config = dict(
    num_hidden_layers=10,
    num_attention_heads=3,
    num_key_value_heads=1,
    head_dim=64,
    vocab_size=4096,
    hidden_act='swiglu',
    norm_place='pre',
    norm_eps=1e-05,
    rope_fraction=1.0,
    tie_word_embeddings=False,
    init='trunc',
    init_std_up=0.0422,
    learning_rate=0.00832,
    doc_mask=True,
)
Each number is 128 + 32 x the weight over the matrix's rms, rounded and kept within 0 to 255. Layers, rows and columns count from 0. Numbers have three digits each.

# gate: layer 7 MLP gate, 768x192, rms 0.182, rows 239-284, columns 96-191
# up: layer 7 MLP up, 768x192, rms 0.19, rows 239-284, columns 96-191
# down: layer 7 MLP down (transposed), 768x192, rms 0.177, rows 239-284, columns 96-191
gate239:121185149155174108130148160071169138078138165146158241092161154068130127110167124135155109139153196128101138114129089119146119179126106119159129150086124137164133109166067112099130139117098143152141109163134063064098106166099146133124118150123138166140162125142126106131122131086175137153
up239:175108103099119136126142090154115068118131168142114062124090149142135153196113151081146119094145158118094131145110174102139168084078107113143149062176170104111135105077127128125170141165103136052129029129100149122195067151078159099138143107132140137131112130092141123100084148177162102147
down239:100152138098061088126104142150081169131154130101120100117129116095110154114098178125154128156147148122193147138172174139143135099134102117102126084079140134138187161123140133145160103104161113103152157097158131161183063122180142086078125166111135103095139033077116118117145164122169096079
gate240:074127141169126114154118064167080086111073129118107139161138086121119144086146178128114143118112097115110169070159144063111125153121151151113139134094150078113169125145084079137071099120102164123097121137095157168181128141108172117155114149150082189138141130118103132158154109119108139074
up240:218137082114136117093112126119104133115197129200144098149157135135106102126117110152092169132067110097136126149124091207161124139143170115174154138178086145128125162173160123127063120115167153134047070114141124066076117132124149130203156116147108090132078176114139162097108235100132149114
down240:075103125138127150117147112141195146131071141099157174127097120111162093132147137138115141054152145115118147171199116147153102114100111112090039138131137082142179161114072133101144150115090184132107108152143079077112062137116114125070095135160152096169188128113133131057148123124088141222
gate241:119195122138139087125062139067097109162140123157059162082073091113136165121142159062141155090187108128150103109105132146156121106100100108153129096091111136139129159167152153196023098105117098102050140107140144183088154216169076108136134114143116142103132124138164058090080139108122114147
up241:143112089056174111131136150111115126125182128191146196142126162207151111098175162113108181129166090153159139143103133199116096118124084135143166094142128127104212162085157157136136122109175111101176165149124114137119111144203127089186078140160144133114077062101145131117112092148138107178
down241:160086077094155118121172164130133153173197165098195116169106097117148080131141083112121194153132169164146135161170110083167134124127150122114123222072154156164102176114109151149165096141041065085090141150159133182160172149178165121110150074165114204124148108113120181138165113122208138132
gate242:111103143156131128086121024094127116109101107201153119144120142090079085127091053159112098066122115131076138188163123120138137083058126096150073131128164126107127158148166044151062160108171077147139166174136109126120153154140110132139118091123075189114123125117184088196151150098116189096
up242:174167163160133152112078132114138133090140152112158100144145093152078176122119174074154076103129099147172090144163140053090081108142096054096112137140116062120141150076166104150122084110153128114115091056091075152131156118137128131104149124073124047184114163191156109102166150098110124125
down242:148092100146157135158148076125090139159072090143093133141195125125096111107125057140124099138159128085168184119157147146143124153107158158147148117098146105147106134155176053154173102126165119069116131084159058118102152115124124147124145079086210127158140105108207075122102094096164129123
gate243:092051127094083158117153176135145191182084112076122164155094139134118110127186165104098152115095114188184138165120074112153142117147148084137142150145196120097152093136131102150099174138131109073138104142118161073144064173198116156137082127173085113105094134116177114151092098137130180077
up243:124156124099169157133159121082122111144121166047131162142199119123100207120127129061077124105131064141131133172116103140121118133098150174094099143140192155144078151138115178161126080132072149111159152098083088095143153109117189153177132128173160172118083095142091135136109106152083099132
down243:127103144108110084221137098124110182097105162106137134179066213158163110076115141136120143130115105151141125097144090194137151116143069127177094113147127175145134167155161074148134155150097170099129123157146099124146165125061146112163139105080127092115115114092144105087143099112106159084
gate244:127136145180152050110115107200124116145136087129087132157088119138104135124125138096168115162158184206115127143107076158204154152132121151130052126118117095166049103100151180119073086126151133079106181148119088180115162110119151093101123177186125114097165123063108085128106170055124066116
up244:172119125108154119046105138179100148149157112121203144165184131084063172098071053138094158095127134126142144127111143159087147159172110131141093107196129139167164097094168118112123144158135152129121135151145079187157127122135132105117109107128130072119106141089134139128158154122116143197
down244:130124125086162160114113111142090125150136164135183085154039126166076119080188131121109166139156102116113164109088136235102136162149152112180111127176136098118125123126122113114155117092143166117134116127087159052134153148058104139107143127165202133087170094061173092127150207124128153146
gate245:114129118094204187128109089109083091170094143147078118128108121108095104139118111089114138084097108139092107152092134113182166133086125117184156085108196067143148139110134139117138154169099160156100076110163198075191151152100127112087105189161182142115061101130125127160115119115103188098
up245:104169118172130095082098125115098064140118119142157086101142150110183098144140096128040094213089205075146118140150114177140171138076134101110143135110052099137181163123115162108088147111170121119118112086101163079145122125037132150123148176140087140132201111070163037134152149134103147112
down245:116082108188095104114165141125129114104163072123161120140122177185133121108119070094133147079146149096168145126103096070146132109137169147170146116178044201149182130110097160161060173144111165169151125172144092153072167109122141130093189146172091106101129128141062139095151151096134117099
gate246:127148164056122140170130132102108127153081158114111163097122148113122135067138181090140118123102098115074156109083092142101174114097106171187102081143098112082147099193144159107123062132064130135147147145168152080113120147155115208122148075171187113127128119134133103128159093115063122135
up246:119127153129057109098152085109114172178129150166143180120191101113085157133140098178192114151175173118176118125131143186107166183205107135183123108147130087157098164159147138118112144143115213139163136057118163113099152150197111147110059127185056117121145155112127066201166079100191144136
down246:152123193122110051083138186160173148179064117119169171118157133124094169179156096117125088181074156141141102149188187165108110102149150179128063172154151079147153115120107077223127128121136179125104101126121082121170167083148096215123165121165104094144141132206130091148082163162103207072
gate247:157112137092126153103113153167174116158090049139134103119150144108112089107154103172153146100112154070094146119083146147124122142134098120098125136140092187135196126178126100182164139115091125118081081090124106137039100116129131141137138099106073102144154097139139128112113170095118189153
up247:143116171148132202113150157129110112139154145117185157142082186157136171101133128111143099125118169117130151183107136142100089141117108147121104134060131053128146117084076171090100110139137164117177084102139126108163117105137107091137104156138185151126195104082136109120164115142115109118
down247:109144157156106020101153188156119153147131168196086162202148123127135141049162113109120124128171121179182158063092079101160167092156108100104075139147156105150122115132195096190066100106072180141146109107117164134152114109166186171137112162159089148151101166128137097166119078125134127145
gate248:157155160083155106111189146129130170189111098136188156154102131148114103156085120106084092107137087129159146111125107110165123171128114170122141160086088078156109142104087152052193106122073183111116140065133156114157123092149134145155115079121165098097153068100089086153128085077203161134
up248:138197161156157098113103163103069135083083163092144180097100147131176119101166098136133078126133135198102126158143147151131124057147135125170147160140129123106177139120156120086158147152108145091125186165090107108136124147114061114115098156103166128111100167123091176124156147097177116099
down248:110064115144119131087130183128099158103212093107176165110108104119098127107150108196068101153077169134124134148191138108080103105132126142139152106141151118154106151140118118132067141124145036116181128100145142078096092141156142172125118135128101154111102119142182145094119144187029177069
gate249:155138135183152100168160131114152114082140166080147115116139167142156143138117154123106087128117139141166079127097101085107092146113129120089137207116140098114093190117114068088119151148171156153152123133114142141087136142134101173041089194102114118114080102173079106100136197134112066142
up249:125138067132115166156121039122063101147114136113063105145146174148089143118148136111174130136161179155163134135088127089121093205115182117067194088153106132138111136139098156102137128106126132133135090144127116163133170103141165147139135112100195149131135122188175126136143079141138081081
down249:130132108177125131164109154153108144113106135114179143151064118171092135139187102078120135119153119064190140181114161182098100129136097171102137097128174101100119145144163180110085145179124105169172069143142123168162142119129110143145140107148131137144154175145134092168136084114165087157
gate250:081171102101093149187131098060108081094111090203055129080099144141162129099186126151166086190158101105171109121072114143114141136159111153114157112143108155171141065098150118102182140137085122134104123175174120101106093140078122151071130072109136167143173146130138136166121060151109138131
up250:096091169165134123155112128120116206170156116134170157102130141162117135146116068127101141094130170069063132099121180107070121108159147105151146145097095118126151141143075150097143092150136171083115148162167102136122075181158187134148097141076083129149218159170083129112153091134122137104
down250:154173112124086112137129089100130060076092124105075101139092068102086112144139110162081144113132101078133106116142145079124108181059081128089146127129138091005178123147138109147131151130138058147180136103113133136123091151129071106177136060178114164122169089130169123047113165146139095167
gate251:153087068136118080151157108157180129100168117137130102143162086076138072138128136150134156131171099087154115060115132157124155152145130090099176164124188075172143108130184163126129109154144118072146130191129125120118113153165076073142118160110114084062114134093158116142124184059157081184
up251:129107129154172071120040069146126152158142079079199109088118162109095111166146119159149213096124170096105160132086121055149146110158092172123124168196085134154145183115165141105157168162137139097115143117154102107130101156130090090122121104125119163070145158075157135151147171099100110074
down251:147108134119097074159172136078197154113127134153199162146118067166096127124099114091163129133157085121130120100097132085156142103124130132124176086146228151233164081206187055131141084164119125169135115124218106174149085158156166113131176182160120120156076139162167085178149156143134152157
gate252:135159230120107154195157184098132117100138113125083131116102113124099143125135102136108122156144150159150095110163141172111115172204176096146121121137107081154123072139154144123092139117163143101172142165098121141168072053164139090135110113119146113142123096129047129115124120143091120073
up252:193102136126109122094182139148182143120069086092097108122154066151147140169095102106161116183165142124162041127120161113157127175130134114104139147117100141092135119071083183123127099089111150125151178144144155160105139148142096101091142124153113097097149189092162156158100148116162140137
down252:079136149141109150114096099127159150103180134146137141138094089148145135075128153118143147111159178101095111219151151143083141122141128107101149161058144141119164146147080080182104077133085129122117123130146141135136108080103095106184136186071069106162131114160081136124141113179101121166
gate253:085141118174119037121140114167117169130136173121103112149106131173088135043158125096149108181143108153167081165097143158113111123134093154131134074105086133143150156095091072121137118142128100126116171093135198198145142124173104133126140134126080141137156075121131142090178105083146124146
up253:102121145112133113048090134123137091089137208104122094100127131136189123137141134123189106120114150108150155119116107123153146068063140110132151114151134116144109131111126154153160144119089118081109145122107186120049092090165109143132066143080184202076141112118165105105104127071169118131
down253:085091128048127127120157161138168098137202119138095091154103194144163130163165141140223189138108150152094091086191122109082157111147166111154099128132150152158213068216133162152112126162114145095133122123105159018174111130115151175156130099051147119103162100140095132130118097075136157137
gate254:096111123161135139057133132159164129139112180113101155089098138096107197145069161085148130077100148170179113126155173130108175153131181103190067081131125132182123179121106151156179167076133095067123165121129148143090149153139085135090158147154097188119119155121136108117113110085136120178
up254:132146141117159135093126129165129124059128134135074129108160121146150169200090121187130178135079199137158117104140050177125116061066156148125141121083125171086135101161104195144186112110135079116161115073152127147149087183066060148081176099116131120130179150149186154096117114164054117142
down254:127103090128139207120101091113185138104119139097124075157156095117219151074129125103150142151136090082138093126107154149129142070131116109169145154143146085160135167177155141138142146162083099149125110159185101116127125151146143138199088163144157135070104127085154108161126081172183100129
gate255:202098142143135104107146077149111144202108142177100107092151102122101146154171121126115124128169132077135148148103167130129135142133128129073114145148152097051101094240133126129068113141091122125131125064170124114141107169129132210093139112087100092137070149134177146107121130198155187126
up255:086157150174132167157143166135139144106060024126155088150103125095114144127131197110127120061131117128109109129133127135136115078092152183171106095129132143080127123092077132159089104180129182130103101170151113100137116141134174060146127108124161165093171181107163159173166106155097163144
down255:144152092138180168134161149118125130116240117139132171139087098113097130123147083166152144133186049148117109135189154150122174105124080130139132143197106092111122085143122117152142069050199136098126186130087123125086098072133181134112115139123129195145148133182167136159114128125052122139
gate256:099141086136106107121076104140175098182237150111119109122144086134153159135158163139173127174145055179151119073142151131100128093154143120112136149139101103128121144185089130176129143118102108155164138148189133146177134179161123116073098136112141081152135130182098138109115102150074084105
up256:162068100121130088099082124094084113152052109128157132131159151107154128086123125096098119042177119170129165155102145125189129112172097141126104143083074124149128124170201135125035108150178068157160088160138133133152165114073096141073108158097113149139116062166163127146091114178137121143
down256:128131136109115027140172104142111126109121143137179158131121117151121097121136087113146255138060182119158136181125136132082137080116170105118139142102055120190118171145060152107152129083174157119139172063109144107121118118079100146167166089072126119205113188088174109118098118160152149111
gate257:066117192150149130118102136168151159100139149141171068125153122103127123114127141032164109156126169092134193111102061108156156097110083096146177130171162120161165150156221098057060136152152115120131180140139090108119123143146120104109124152141087129175214110096088093125164100143142102159
up257:113136137118146101136109166094151103054105125154131117110146130100145198165160123086099171119121177113174179077159124101131141038124092152123139132068114052144173177080132085165189070145102109091142119126135118130142115096098110131066147167148142119102129133049117112114134177118132076148
down257:102186168117104097175146138134111103091121106145175135161144093105143140097148157105149147182081145149120047128108148146175157133191174092109104117172130158150065168059095141089135122134142094150140140150109181105122160150087148137127122101135178158088181133145122152081107160133119155096
gate258:111109119141157118103053130106183161078149115150206127135121157078158167111131164172142222129115127136033087123137095117061118181105135042077180104116166186108123106143120128094155110156158087130119078138160122106104147122103201132114193144108143149176110129186071125104142119145112112118
up258:105131100129163110149104070151113112127135146101173155209110142139090151087183149108135135106080077142097110132114099123045144133129134144104152132162102073162132124137182197092163114087113076117151095141087147120113108106086213056126146119162182133170133151107109099151101136154200071102
down258:108126093175137112094169117120089121160073096122142142150069153161180193167114152109161143111152112114129145234123120131221091146095130117113133141145172146102038126150116133068098108133156096141140071136137135206135144112111117123114124140131130131105151080092128121117156087133101153108
gate259:163114143102081104141105141188144142085084084174120097136148075176078068183071083150115116167119156126109148145133153151104143204114097169115148126147084062132091079207105176178159118144198200144130155206189125102128139160145113128107137099134159133131130116107131104113170135109159054221
up259:067040150109138190145153179063124146130191178145174108126101159164172126176165084101112099114148128128132112135125171096145137168127142146073101156082128150189195175097126125079162130120131121095101095074067079183068122054142153134108127137168066140103076169136153102128095104109049140108
down259:084136171092182061132148110157168113107116112118118120066088111055133131105140109203122191093129087109139177159151114088117097127110161119098092115192116111152161116087167133116149197108135108091069101083091102129098134111136157098130140125165156126144139089000122109127140116106152129066
gate260:121159163115103115179143095225146115144121139097107110194186102146097118149135132081084104097121095143123139114099127147073129162108150152140138107168129110104145151172078096184121108098102054124149109191110178164159080182144155142142122156088120118096048161151149102126154156128112087173
up260:120177176131120167125048125154133155146128142143152142099124134120070132150207129114105150109111107100142151190130113113152154076126092127131156109155131104151108138114093150152061088149118133124148094117140136152137135110201160159115147104101143133145141053155060131122140153084137039149
down260:107197147205111164091133106103137148142071125127108127151093154134189135116136158116115126143140125098200156111147116172094149145145159090084152112096116152154098072085078175141151126128133119177124124111089096130117146053141123092117087153120166180123174185096171156182135138126200081162
gate261:122125067102176154146092126138145139143098129095123109110135099063148051104127128056131153126117142123150115082146124079151136151105198154124132134168095160119153071144111148160135103099133147050161100139068133155151069138127092102142120127099148170177158107080088133127202140176107092176
up261:134139140124136155124149167123138120169071163160118123149094114098126115086150086083165091110117128137169135181134147128147133151145154167105143165136130147146118126174138115131121117157130120142083105093152115147135128106114080152136094174115161099137135055132086194125199105157121104159
down261:091138151157071191086127081123094123098155081133156132139169116163078124115106156172148154060103121096153155115105093139101120107147136131129134109094106094140095115102172082096109114130188095147124145095123165057113149068109177126150096098105106159070122145111134121153103091134103137112
gate262:074113145125123089166136071172147146152114172112146051065062116097204187156143168115058114133178116144080131101096123144148104190099144152043162146122171153129111116123135132101099184125171196146087156162095124074153146124153132085145177073106143120117122177087062151111129093100125080122
up262:180173161112129123168175056176136149102063089112172089162093107214148168124169132142082108100068114106110095138109163178129132098078156122157139119119144105141107107172136166146143156131105102101145113171170106147151099130116138208173149122122080103199128103168129111142133128204104089103
down262:129153107097074146126133083112094169101121142139151144162122119118142131169115149132137101120108099084086111124089096186107108148069197077161108086146151143119106147143219183142169136108086196129111101141121172153124102099120109145181147092154157121139127123174095120074165164146127147126
gate263:095180095147155160126209127154139128070100154144141081165155109180143143110080183155125094108159118154164152131118161115148112103124085205111176144132182126153148112112165153052174096089147182152130111112107160111176125111101145133140123110177147153087133089168169187156147105145137130201
up263:147090053114073157122178131111115111148170175115125137105120080119148135121169104115127167081128093165153103159170111111133172063116074181098142125132117145158183182144183067154098091135132161148160099127126140117141135158115157052110195081157144140138139145139071150120147159136074115158
down263:171159154129145075108166126104135096159083131115159129106118148194116088126136152157157144169120103141116132165144117111131109182119138116099157180139057126133084138182098102087130165140140110140160103073154205112159087117157146159155166096138108147146129132214220133085118162084113107143
gate264:083133161104128204148129136134143146121136167148149171136125119163132085118122160098120117070103143071170134077183153122158155127075101112176171091125173087134125074149174079142098171110118155094056099115111108100135161107170094136103131108128143131081138138136131097070143161178165078118
up264:103137124119139162153137119157074090082106146097162100083110135148136124119164100132079072120094095152121114113105083140117089092142117158128139127112087121085139080083110156078121167160164124120105098147119203143148170115162115122108121107081120132180121114125153117158102139145100116146
down264:166114139117144115126147093149162129117017134170089085145177112087158143134188093117105145188136112107075089175109153149069162158171148113163123115137113165167128148158116142185115145136115128146161124152095147084112113128132170133147135135105124116098103141122133143183131112154139097105
gate265:152149151153120111079121114152095155102159135142087129099112069159058073081125101099155085122151169163153140123109122074137169161045088098082096118131166159130140173172129106123132159136082104172129164110153140121179099153079090119117169125079047117080149128117075160136115088104142108206
up265:146072125159167161116145119096128135078131137108149061115121101192072102121168165070091177113121143110162124158172146112122139128174084140158122162131075110105053068063111056157148141158118132116067140174110137159123095083167158149149093102118158186104173156123137102117186133157171165123
down265:122190070127130102116175067216132129142090101133154137114115134173153105133087133114147079107111160159141126166135112099110119170115110153070135146138161128151158154138213105183135145122051067123145173139163086119146126110156051139192169156134070113129118100041056140084106075124116114150
gate266:136148189129148133191169159103071136166188063145165086163079090126100133089124143152179177165176137166138097090108144051149091080126071126169134117166150162083151195121103113082139102092145155138108079147114119096134145130153132108125127101117125121128067181156068069111163169128143112190
up266:106122135087143128129130161155109175117170106131105115129114124136136122149120168108118114136084146098152133140128117141120139162131125104161110168150207174111067112150106125078146130104099126162142129157148093128124122124124123104094211128198081110117101114082160117111149136162156147145
down266:122112126092080029143154180179111122136138136131074129155148115131128126108148141118149163111161136154150106097147124128143166147169116150090144143101122095136144104092161102149116129135132073128145153162088131106152124156140122123158085153101146113153103132105137204146107117100088121091
gate267:057117158107170081162131181118125069141094122163080137117110103155090104152117118135135091119134124112162096111156058131147171069185084173132087129097141111112081080081141149092096167062145152157095125149112151077136146092173168143101126158183113129150079085111190219115105116112115125177
up267:155125115154102144116121113127100095121145160138194053149184141142116175150124064115099103122175077112097106097133150151109161107122145099132128105161133104110134131056166113111138200104156166147111156146200079104134179115169169133100137102091159158166174146137135122128097144118089089138
down267:099166135173148249107103147182120134146135084143159117137138148073152109165147152097150134077125078121141154138118099139137097176102146170077135104175143156136157170097102133123142119125082111110117158090126096114122131123072148043134136154066122128171158127129141099147164140177150141056
gate268:127158129152165065119146094096139135100107140094111113069188153137176172083111151187159132106133099141136062087083116140083153105113135118119064162136150126155110157128163125138191118151180170104144200148110113142112036093101127076120140198103101119117100085122107142093089105170160128131
up268:153112125057094112095094114152137151148196076095169163078107126176123082150125122129161091142069091104047192080126137116131165211082126162179082091138107165140118133121093138148093086098176132104104143081121150138137109031129107070194153178131162114148150132088110095178134106176164176137
down268:058108146115176051112105064113197118113056110117171108174155135089123131154118182149099157084103079102158097199132146148135195192169119177176149104133076066157094151175161146186158101128084096157143128139129113088111140133155170123114122113130132162131125182145142090127097113141151125161
gate269:103121110129137113174089155057134143122148129137125199110086104160125133145118157169085120173122094125139156157114116121159106130115095173115109104146087123179184154184115108096147158095186109116112096158182162075104150093107152132094104119176139176155068181117142108101154119084158109132
up269:162108088124124092104182110112107121094082153108147138119091151185117116105154062117173102115098124112159118180094146072159146129040164114124147127125131144101121109128112126166117108109137123140102189164165143149164133096163130113138160109132151141138136138120128158123126066160101146123
down269:089119106149114067128134116085131127162144114158085084073157141110091154088120173071170169111168132164097089160134187141122150177076146062146084126144141117194071109111114088097128117107098096208115134182172123111177121129096146122166161080149166126161123099153091123153173164159127184113
gate270:121153141119201086124078103137117132126087157092115175103116093155126138060133180128103090118144086074132081096132109134079074133144085149089117077137137139122155120131149175170147081111150106069050179183114090129152154106140159152149141095099070130141196145140163129082141161138081081105
up270:124147176122155121142112149159077160143108111140109091136156104141158183167062138108063129124144127083141097122107159138116102115085161155111157108063148150170194138090114071121100149073134115113114111093117167098122168164116169141138094101156159202125108109151203136156090154162107126112
down270:115109132142111119130135142139135058133137150109157200115125077152122097126124148083142124133160129159134118167090115160145098066112149170085128104154143114088097088114179126120184110188112161092142134074125102148159128149179156092154199142109181078188082158057163135118114142136168133121
gate271:080058146091118079072167139164075185151054129116103110091108086104062118136119146110117153083083162114115134136152123081134073076072108124149173113119113146097100166080096109106121072124097149128136129114126106088108057052149095130149144099169079174149099095082134105071114130108104165169
up271:169126128191112124148133145092070116093076140110149152133164105126131105101200115102134132118108145132087104103165108104151125127165138112175160089186174157154122203129141131106139177082134077114095109151192161136115101124155115156155190134077157138149202155116118102110139107099135150121
down271:118085130140154133128117134183145178100161113151092156054157074091182171139098086193143157157100116095120105141122106154129129066126056134114164118124100219078143138144129117110090092106172200152147112153146117126115100136111132148104123084118132170107133131120148129117117115122163142167
gate272:070175116070142177125158118188146128107144119102120095140129143170155122128108132091086126090164150199145115142123103158156073160132122160084149186113170118163140131111092129110136125149191129178124112161169101191128133117121147141087148102101138107107162146119097169159111100089130089122
up272:146114101151119082100116132161162075138138132143106140079051124137091144128149176136155137080066147114090162108102129110024199182143178127214089051079154145122179079086162131140062169167155085133120128114180133119093122161107106115137144132063175136114136100108136115151138094128165134144
down272:125091155152176134114135105086096155132139088104144156164133112156097151097076152088131082097110135117110119143099105136099119103140130090175155124121192100111062112124173118147093090126118122084130156083132141082068124104158150113090092108092186082181132103108071181128080120164148160140
gate273:076099202147152148146134148184128167118139167147116170072058164085119132101154129154118150110158166058108078082115172118106112162091085083137137082212134139189149144150127110093113172141075114084163112105171127177165091134116115113183223158165117148140105087187142125171106089141102136140
up273:172157101155084111133101158087130125141131156142142144158095163150148126091097040181129148142198080171185169146129152123177179173129233123169201207178139194062101139095182127106126091126128153169146117097146161122130120051145120146105100087126124173140136169073115164136110215120116150099
down273:156147175157118132183164171160099089121083161116135118195166125132139089135171163084144094172079136120138147137150074140045174144150132182076162137162163167068119150135121088136066121147172127126107116147134163138063146142178085130115136111158142132113138152173097173150174163129203144125
gate274:085127169164144150146108123175126089085148202149126102119089087099173162186188113112114071169156215147123152081117078114148094190169141148096128146140134112149114114074104152126165087139137182124134110143133119152166118037183109120119116140133121180079056154141148080150146112168156095111
up274:147099128168115044111124065132087189175104116110127111155082094159130141158068164084105098116141131113234090136127144144130143169107158183123028167141140122103143138142164165115136082142191163106178130052116207102162160130123131130138131129203144062147163185105191097083157082163123147105
down274:151090135159129155106146095144188096140239157146127065163201096120110114087133134173093127091121086103121089101143144152123107103103142110116181156113142097128138135146153170140142181091184147124151146126172142131138113099141173147173164189115135140066081129149136148111142145160057103149
gate275:140131127123140150090124113111194148125146100062146055096193095145137114126120113101141069106166144125130168147130078119088104124150158139127149170122084192152106121095135154127064141186115140098167168105157200132090160124144134125146136146105169203160113126134081151091126142105143152125
up275:108102104186165144163134120105132130204143109127139112112090138073112149124171087157101126182101163138109101108066120142167165141145116118196166133076121143167094174113093159149130162115151111137172134127078123104138175107138114108118084126135150132168163110124084119131137121128138152183
down275:111187106098121127174131152136096122142210119142137161120165097160141132145135166114139100097164122101086091080150110121137119175137054128162153103124148103162146151140121055097138183145183106195117119108106105169106094120189145099142161117116136105116093112135144142181181109102143123087
gate276:100113149109157143124128189103118149213118070178120157071127154098159173152117117174155142134118106121151131166123121165169133154098164100102110096112083111124106115083170135101168092111168140128109109139116121166151133164138140142158071122090102088106115150103054152091119161013144170101
up276:126074127148125139186103174195109095099159090077121088104113153119116089141119149143146081080155169176116131080122102119090170166122157117116118095135173116169122108121114077062182111148143159168146124134170140110152123120145080133132153143104150136152122100085189160129159119157165140126
down276:105125140139131125101158069088205113193143138152120101160122144137087133107093219111137180188133144144115136089125114146129126113146135068151171130153115147131133141118111143132121145115093190136166139119093116125175132161124117210122148115081113171141142129074132149139133101122138157090
gate277:094129147139116163163140084110119129077102101199114161106102094108098125191107119148078055154142087209144128058096123091082042105195122081095130144151126192104147131130086146135104149057109101169166080149116077036137137084140116097147153188150160142109163113156074122074059139116122127153
up277:081133113141132145141125110152114068146153107099115079124104139106177118219137121104122167119189130094159095158133087158164158150105116126083139100143108148092133130159153104124180148220115154103113147142097158115052129117073169196052119122076137146162119143118135114080126061142173125117
down277:115101148076123116165186164146176161081097176129130148134103156094142145105190111087152168100115068122160091108160159099122111160161169117156073155143062080139115122133126136098136138126108066153170152111153097174135152131166054104138141169146128123098175106052153111119132071152110149138
gate278:132122167136173054080149100118150070138135105099143132090132141127154148057151159127144195110139178115166139174139117115138114113150142070143149098147079147114124145140174089099156096083092081090166147105147126165142074124147126135162121116097117134092127144182143136126152097158120169103
up278:169154135103110131130122091160164123090183135099161108128115107124130121107174130155143125098160125081124087102128115105155124134169122126140081139161159100109128116150137176060122067064139143151114098161164102201072128082152115102179114107130136100123152075160089106111148166122101199124
down278:091107139060176130121138095121105110108133169168107162099054146137122151145117100113146141102136126157123105137064131132080103146166116119062119143115125139120129080131097116102085103087143095131145131135123109099156050069135130084143173170131126162119089140182086142092080165109180113105
gate279:124141173119117119085107173172141119165055106111130147150073153111156128175147114146179098135152128169120101134153111157116120127144088099110151159174126039131111077163130158136054128137120126104127089134160143156079139057176159144169163155177105084136099165056142097206162096145112148214
up279:156096164108097079115184110169181086095142108083117111143112108133161165107116134114080145052145137146176104122090129219141179096148106133167150122131121130137145087101080145140147091210067101114154106130223094159151105147111138079128131105130111100183144197119162131094156090132186143082
down279:116158127153123096099073108116141162138123118107108205165179146060116110134102108127213095179148116105103060161118111127164158163136103196135074133185195065123135212127124148088089133135149160109114176164133094124140121130147152144069101189140136158133133119152119140159136130159127138138
gate280:141124169149132151103117098091140104172201118164126106139079112075100045125108109123120117080101163086125092136153154156183119193185096173115155138117094164061106151091113101131119095137117153153179122126109158130130133119113160199136104131133117069136098129194117113100102103116109123124
up280:194140145129109125094078119015095161125124097107216147163138092121105151164090189139106168116151150105161139093090144084137131127145090085166098155127115108110154072126153026111102133062146121094111128142145106128148098113118160114125134128047090175069116126054152148083094113129141139179
down280:127113163114100121183183168077065115151135154114129154118108124116121148190104189077159137168133146153075113104109039206092120099115149136122143146073083126138139124166125185137085096123137137062109111173181145069089112140130067176111187173140125185128168091147095064126113136115101162058
gate281:053159165167082146148197105122178174141099088140200163163106141152133090129123092117057152076118175129081067108130106145112121147085096154132130159196104127115144118141162143167205140131148159148079124120128143146131140122104116098083095060109118108106098141166118134118129088138176092134
up281:142097088053144141103170154138104128082121197114116122124104146169156123136098132153109079183140138101119128107089156172139097062111097125141088073072170113157102141121093173149082125147122161128124141152131118127132126118150155117133102142135170160094198149069124140163089113148134101101
down281:165177100130073027143183133138103131129165144140122133114143128135124109119132139074040117101060086103099187111155083079102080203150094068105159081135115150137187132101110107112069075117120097154161133107170109118111132137166156103149089087076078110134103140180142129162086138177147089118
gate282:120134101144228072138174169119166105137115141108134133125174185103114140067074125130118125106107187163114125123106144118121119101134115106126081124133150097138120111084141117083153119098181130154121154113193106105095132116100065126114110104158214167163198123103112173123126123127074180191
up282:107135051079140103182133145132098114156132114142073191143127150128095146148106082173122077110178188114161074108156154149088137122209143111133103167133130063190174128144107133089121127169144108088157115198157126096128080106108143145109170084105169142074114137139166094163160127106119117193
down282:141109073191083133115122137127158149145123124128101159096134202092117243143141098165120117135109133123116112127156106145142105202131157129145126102101137122146171136101159102138100145151159087140143118119158117081180105147131159112130150135148088036199194102121116145143112101160112146203
gate283:112153151066125101062143117113122172121093176083120150100075167131117151100072160083147197103174197121134141136158074096110107191089165119121054113077168171164154165137137108141133129164145143151085124134129111168135114115180154112108129150127137135091109144170117105160176145078144150136
up283:126128175158183080146093168141173126120188112133122183138122109081147057184163026157149084190097068125141159131050147108140161113086067093134143104124104132154117105156146126116175124157118171089097152125129156074150154141130100101135090127158135102131226072159082191135134081134146110103
down283:083139158126171223144056130128175110104066133143134112152052108115151115120184101125141133117118124147132097134149088137092177122132145137127111112117093116162092136081119141147145194189245144116107086173100140118089082114160118185161134165142165178092117179064120174156175119085080119145
gate284:115120111162172112108136181132180102197099146160137103132160154162073103121192130179128082137146181125133128130117135098139057137133116164069205162086169140126102103134100163081059131118158148158148150134128135102138138117104093109100128116112149085116161185072133067184152093156103187144
up284:158172138143124145100118141068124166086130082142138124179129123133104155158141155203101121109136194144110097106090068104130143121137185169114094142119107128164090111123093062130121175206176108121121127110118133155133189141093091148121109156105126129125160087152174166134086158176173150161
down284:149154150116182157153114161088138145135090098141093176128089094113135109140142140099113123135073129136109167178090159131130087133118119098064155151164157158082150145112097204077158162130110140130125077138146098191129064159110165156132090129150120133154116087118122160206098116139104126124